{
  "head_dim": 64,
  "norm_eps": 1e-05,
  "positions": "learned",
  "qk_norm": false,
  "attn_scale": 0.125,
  "init": "normal",
  "init_std_o": 0.00443,
  "learning_rate": 0.00632,
  "lr_mult_qkv": 0.7,
  "beta1": 0.95,
  "beta2": 0.98,
  "warmup_steps": 200,
  "decay_shape": "linear",
  "final_lr_fraction": 0.05,
  "train_tokens": 239800000
}
Each number is 128 + 32 x the weight over the matrix's rms, rounded and kept within 0 to 255. Layers, rows and columns count from 0. Numbers have three digits each.

# layer 14 MLP up, 640x160, rms 0.243, rows 413-453, columns 80-159
149092122095128073123150165073105107127074090128161156150090131121208144122108086120123143133146169209097129072122101127128151123079139167055107106086088085158083122147149126181141169180073149154100142221110116153141117131173124115112034202
119128138131138119108152183119088194109114154143106189180076150170123113139170126077136241172093134060125108097110107083125143088128121128074132171120145112144122082153116159160120181107080132183141109128187134118120173173048114122138120133
132183134167142124208125117132205103161148132134126142115207128153104090149098118146111178113095182240166127090133101122109161137125145140141175138169079128116143120103169154125084118153158051104108111101173111123134145147022117093139204176
133156130139137097069122086086187112161120124139109096164095145130128152120147162084108114141124117087108163100104090103103135181137031106127125177080098139121100062107105162144096117104131118125048114092127070193079146215135077069094122119
142162126149103172137126140154100110094099187139087133167045109146085133121089136136140111137076102190145105111141102140108144101147123137108113094123107085038104157064167152144165090166069107174155130130197112095104123127169119151168127151
140214141124116133169122168100102134170159043119165108102147080103133148093090131123117095127146117204147125148125095121087126107138109192128150111174057164115138097161146122070146114126141135110113145214131183161176112161182119102161176105
152092112116174104152195093113070106130135159104165164076125103035100097123111133135076124128126153182184160186138171119166126102132105105080110115154130134175156183157101168107103098086134152162163115184142071183121146143093099116140158129
080180138173097128158142107137117125136140069151027154117115108180158161037127152150137125104130154135135098134067155161163161095125162095163091132110106125148176104108109129159111108103124137093126176090129128138071105137107090105095095165
061127101179154184156101090100073144148117173137143207090147116123200188174063095133108181090166194146132138105128169147147153134123082138103134148122111136104129111157106150078130078107091123136134160155099083113106128113096089119144131172
120159092113150100146158096161099187107143094106091125143079093114157150120200137129095115159090147099135153129097086086122136147089165187173163177123151137138105136105089127131110117134134148141085098140164150148146100127188158098090188130
128127126162182114127131126095180115085176155154133146141105110160119154144124090088121131135105102140142141155107158129156119167068164173155131144142145121115162106086151114191134143142134147151128144191097080170103094114175120130119112148
138116145144154099150024114166141108126117110118147122128114123100155163159114123098096136131088090118142138175106105117084114114124100119160138120166118074085092108116154192154107081082153132158172153156121128123189151146148133165148167094
129142184132122091127075150119167157112122059125146127153139104101153125096101085048197088157119152148135098088107136138159126110108103126116185150133128157093155141123105112126153103147118136166138108104110131147163131181140180108189070209
127117185105095152115131227114150144113073136134138143104104083117139161201090116117121191142100130142148189164091123131089113140201057156125096168181184100117098113085157091143141129191140149126114111152083093141117136121144097160155170142
102130169119184138158137150121105100130102159172147147144151136126120120096143083143090136190122128108123148106172170125186096141160156123097154167081087151092119187134096131132184142138186152154164118125080137081149134103150060086132131089
147092189135160183147188164115193071100127126150135147114138133104111073167111121105138146094115165100109152121142149146111166143135133101116183163098068123144144091134151151094159132153073156074109101148106112174139081104110151082126152111
127111112141099129168102139141141114124065104086119117163133124161112138162128128092076220106081116128095081130051100153092125087131112156132132129077126097139128128124173081179075127142092095134183093184147138116098101166106147151085154104
158184160147212178139113167106140096108154156090128140142172134128116120146143148059104143106135132148134167114124082134119163141052113145132135142105141100122134134089111157107067132132139101073121096116145099124096179098115171170120124070
076143153133181169054088075112137147159121102115147212142117136096131100138156116161081113135123096106130162174129128056120115167120159075159118147091109108131209088135143185139196136145133120076112118138122051199125136202143106148119130124
083171143121148123116117163078151124150100120120122071113115060147058111115062186117102154127152080164114145155138123153111108160148118121144167126091138190112164114152214138142186154182050107093140139148134117106158116172144123167084151065
139186113086122105141085136128103111140162120122162132112139108130168119111133105134128131161119132114092106095170112148119140156112110189146153155166123148073117152112122108138117175120156152124146190182136070099083119148154066082106148101
126128142098160134149151100070146124109146128189108146103088119118113139123155154140089109175172069119078119150108088099103138102078176155116094172095080147189160148153193109091128121138145143095139120140119118119128115109125201064143133156
067133090150127100158165117090096092131123159159152161146104101150223140111177159173172070168093139142078083121088136165138130165098145120088144138139155108134092132150119155108100123063103143119150181138126094137106162185168099123133176158
115159061110116076160137148147117146148112167117144107097118113145137118118093131132143134159101150099159061096104127143055121083095147152127102032131132137131163146149173164167186148106103142117172133141148166102106079204156108124121120108
154139119127183120109169098084138147113103124191158185141166125126119128127120013105174097150091118124165099133110144138142148188151097140110131121094106093101127169071167166107117083170089127137119128123196093118125107153157204149146156127
082062114130190156152075180111104128186201129162188118226123124058104158139160105116142181119169129182182096146189144128049133177122084145189188163000112133088171127114067106163123086194130143141179178206095199158141109172145150137147120128
105106091177098152189109110105137113154107164066131174158136188157171152106164056133128147084133155140132191087103140142143138128100096166102097118121157108110131118103135101133163071171101143125109150138129168201098094125114102122066148120
087142112093181096150111149155089158101101093138111209166159123109167138183174143105111153153135150192127094151041142122084094146135180107160161141089073113128121093103118136144065194111156103141130089137109105165116127082121155110095137110
154075154148117099163182137110154141093135177131142124076186116143143128147137140100138191089106128145154168091110104152141147141118159115130080112114129091078104186100042163100131111149091088075129131139093159134119137162147145145153196117
164098137090175118123125085129175081109139175138179081149162084065126167147164178071138169141175121129178155121135187131145161106154144160096119093154071138134124149132104112114065153120128118164151102088115116080074188187100181146053126136
116129112132190140151094144138062197089172093108139162120163064081106100133182098155128174156124176106032172132100113178104130102133160120092120160132171113137161154088166099159097105071187098135138081124162057167132116099071128094124132144
101066121183094141122105167077150143119113141131133160098156096091139138138135114119140151101135133104126132175091102093145101110080104157159078097153073164099157097151106140135112076136134109138137084102123078175202161158130109063099121094
119090125049117130143163081101053132161095117135116129134117138068134060134139179087101157146129143087170134107096065132123171102124099121100145119109042134059136139199103168181103109127079064192167190106149160130071148109171124163070163163
170123219135115125101138038122063135133113136125220177229199125120112088092149191098111115188092162160119106163110102150140101109055151182142107125070119115073127089127111103116160148084076129132103128171111131097132077105124080143115084088
091160096101102083187182153140047149106121100145104107090139091095110149125125142083064156150132155164160074184147146117092188118143139101145120165133093129087167100062164148118065095175061123098153116144074157173115090101124096133108125179
115061154090133091138140143085083162179073065153119124103146067064059143129096124131067081185179149078117131140077179114161134131122099112127141135089124108142104134173168099174140103137130144124120213086077186187162126126070104133160134171
123112102093075128144122125157142134148122153132112130120097108122170104075105105136114134129132100155150178121143100153131115119125149131107161137176109142124073056151076138128153159184085136130156136098112081168201145092166123110053111084
190203090211104142077136144064157135141094113115138201137051072095146180096100061145114119073111094120116155074082072145127160137023154148098175105089109100171169110137172126118078157077129102129146146106173128149148095145107063169104092156
160095118072088154111090170170171131111085109143108146147179105161174106125113150111069134146140173133032140133116091145116137103066156147153117104182069171101114111096125118119068101181134130183144098120122139149094179145108088140147128189
169138128144068137128103149045143075133117122125135137159130098146108089111116149152124176079164117097125083122039152090099126131094178164103120172145078223113117098143162127135088144199158153072152108128180127099103122116053095113186190159
098123125150109101157116158085150184132097162114129138129096109145087105085090123111090148159088202160132144151174145140207111114156087117103053136122174113083090113151130132111145121146148150119136166117106139136100084142134197110092142109
# layer 14 MLP down (transposed), 640x160, rms 0.267, rows 413-452, columns 80-159
107161200115095131097175135065154154143160033111129094101145103147100139164113089157121142130138095148083080104139062159107187070166171189109176126151134106114112160118187139159131106108136161155118123154109043230142130148113132058074144158
223148109090049098051142111166065094184161145138178135133073188138103162013130165109147095101076171121154153125082061107164137102071106121172171177146101158133141143099133108069116141108093166079138134104104141119145096146108204160052143151
120093137066147164175156120192182103126087120095057140121096056076083095107171138162116132175138162117140098126138123121124086106102215137126168166148065145119155171097079107082147143143153139133145127099163168089111091149119049105155144142
082136087120160103081158183219142121174167110135169158161173094138147110172146060129097096080173146155129167129131109150122152156140152110109139122113130120227083121085173107158118126160099114142084112057211076138161150138115130101104130134
120124105091160184100087112130096175154116148084144120156182079131148130138132123109140131145180184101092112082173133139095122098102146141102123147121130098081127179110072115143133105179132155060092086089133163154066159141106159138130212134
165108123138158112099130092098138128096155140111048138114092153137130136122153118104134139126171099087104110077091138124112134115138121070102128147135163087137081164093077117183113142145107154111109144094103110091129153108090090100108123149
148155106093089120153062170098132091156170089139094138103118178117181139193086122140108143119117118067130136125102062109092145113145113200113100129124135103184054155178092098123152184098149155138120134166111137069124122121089133142125103172
117137119190126147165140109098185158124096088157112124199074148190098096137238118147109130189091148126086085153106094176168159096088186114117179092060134112128217052104145160131121104120135170129140150107119142124090162123158131149181077094
096172139058096129137152152086133134193138170125198089114151091124169175086120117135095140159101133110133147134170155135167126152107094115189133157093183149128163120127121101087123157073096043167125146115125110109145127122136119170128138129
144134134090081136115117168095113124176113136140164122167145081099111144148095146131109145065112152102190127129122170129177103112128101153116091134125092109107069088037097131136117212147148080146100127132125098134153119105139129080124149114
195110124094103124090110123112119183187122071146123097106161093155096139148144169172126137189124162111143140074153142132154173095142076159153149126133135129088121127156091177109133108114162100100115132077163129105087142114136132136108161169
152167095123098141175211110159112149089111125107099094103101102081164084176162088113132121146098086169059156113108123136089094110155119134120070134046110107133128116101102154140181097089103084138129119127163144150087145107091150145152118121
175139201114096111152097126154149120116130205131154115169140104099154151141152135160152115086104054116164111131155139165101167155141124088148139125142117059140132168119094169160157131155146107198109079144176160092133172142122173124078072133
137159169108109114108131101100123192147117176147178139068127085118125103098096180133169129135150094153112122193129080122072134102169071128134151148139114101182130117113159116159115065176181157190090163137176148121180130135140119088121095140
129148139178109119131138148088153072125098154117120126147071091184138198142130124144156108213122115125129103158066084152127217133138118179101179108124140048091096145101121162097111099081130124128174133112145095125104127146123120158085127144
081059171147150141126128134109126153096115131068132178136092080110134133149080124098158132101115163182144110103065130075141140153121181069086152129144127155181110120124100102096098101146082162163110153148170120143179127104092086132193146054
199152151187132136168132108145119219155139148157091047107123100120141120152154181179159137115131148117085104146149140124126125085112139092175132120194070147089119089070079141126134061176145115134144135085153117132092110102083129146131127108
140097131176138113142059070133168101135122171144061158164104135100162125154108042119154144206146135130149148156187141086079071116167120152144100184129098148104134152168147143148086152112114113161067123087128088188132151148188135147122167113
055160156189122121168151122087198121086082107148105228124157142106149044098087172145243104121114141115065161132136088178185100144102165156132096072100142163080180136097084105110166147134126148137113121136084170129099139148073096154164165197
155138078176125133131102200109113125116076073170069149159101180111162120140126144112149094043143128111122145138108052145134148100112190197067118121139155190144093085154173144207132173150118134091092174048137099115123120126220141179139176131
120176085169116168073139156127158194131116122145140158197118137098102169146119152050149175079129118167110145141148119132135121115087147058108218150116136111092129116104172094088160112119175166137133094053134138154148114114088182106191122128
151119114114162112105093104139095086084120090138142155130129177110149114140187118129131114112163179156157123104125151126142114160158069124170144109105145094072101141104126114122156180118107133155115145150143168131101123153192125160140111135
156109161123142160117100136125158159114141078083131077127149172098085138141139104093106168109151095102141180131162121076160120111124104161131096123067113167141175119109141100084113120155146126110087101099130122130102070093047127147122103104
138143080124131132088167125144138117132135143125186129113147129159136120101149087121078166114115153107126092146130126131108098135167112169162132128162133129135093158100149152121128065148124139126108140133134130092141160118116147080129181103
073101158145161144165172079098156155085075106124153142154121113071109127059121160157116164098123115162120075123149149136109125106121142115070161096046129117155155111096151138070124115167123130142107098120129060065118171154194180100122219167
128122154179109152133134147158087123096107116113094119119099133158161114129117150106145133167107138085123125126081118147170123104118161149131112137157138152115128137126139122080166122125118154185141132118168084145088172103106108143116121100
093055140153169120194141126181129165118124109152132122112108125164120082142200131138159165138129099133164096108153082128142106110116158163159223137106106163106136089141119121136146104116158175099151136169134115126188110139123124120104132074
100121142077064207139154102109122094107124102107113093102146139137130116127170149160078122118109071106119108123096197124208140119137147160134160146110086115148127147161118097164126128163094112126115117084127156146117118097174157150121158145
125140154090133103124138093036129046104097118141163117082117149157111072159150119119111208116036115146073148199099043127148125122018144123182074174228105151136147057173131126144122139098115136088150137118156147129165094097089084106141117144
135121135116068165103185176151104208149105123139127100173106105133101137084138105134124115109157143077153092150109197038112113128082124110101114082168184113172199157153150095158103140205122118147142121197198136109089096105073164109070133091
150135112116117133128061165123136114117151170115091093159113203092111156064146116124122091156142120092139147136116135109142096157116118195136141128112136060139178117076117109188138149158171144073172122110140112105163109115229157116054159105
122162122148132198130212130140104141140129121098157104116153196145140163134131109129108081143146075117173120119180101132171072116120145107112147109175143133067120138126140179127111120094148108104115144109147129153192145159103112120096136131
187151068130128097128217118130091164166060152046095103147149037064168104131043036138116159178102148172156088134158086219104127207093133091129104117078112172132144141060128107109180142104154116065106130114137127183182142161186127136177140100
123166058129099114132097145144086120111188158156119093165095090138115148144137072117119142078063138153103107168077119116148160156191141100147136133089113124160091125058194119107123113137097139096082127157144115100109150130125156144176159086
138102161165129155143156112066134158121142164131165106106113091163125159203112131172123128119061186116147081146113129147097110058113126083095120117113092134088125164094109039093123092100197133060125123141183137147044062127057102183148097122
137147130161118171154110120077137106144129114053108195128128171177137147123122145137200117084080119121104113122146157165106148156076137124099097112179202192148088130143139090057093141121139188170118121104154110133157138149100160127133132207
113127149204105137129146120143123144054133072182098083117109130113128149146170117140134204122093115119107145176148145095132065151127179130109123117091120168118139134087141152128130133105118084146128147160120131159121117133115141157131133121
139133100155157144120089120072137150078114118186123042168089148020149102137155163080122132095191178187127134121162149094139152178173187144140107204076127150147135119125104116124113136174134207056081128201147086115085146160171142149099123093
093139143098093139098163116146161149176131120094141075134118159126133147073156142137125115114093127146150093162117165100162108127103126111124147120123151157148138159142139107098130152076190140158113141143103100171162141120104147141100106133
155115185133119141137174102103117149110121121073123120182085117145131100058113217135128117124152228117106164101127138115158110081082193137138114100110092174089135152114129081157157131126064133150122115122134222167093103138105134183162131132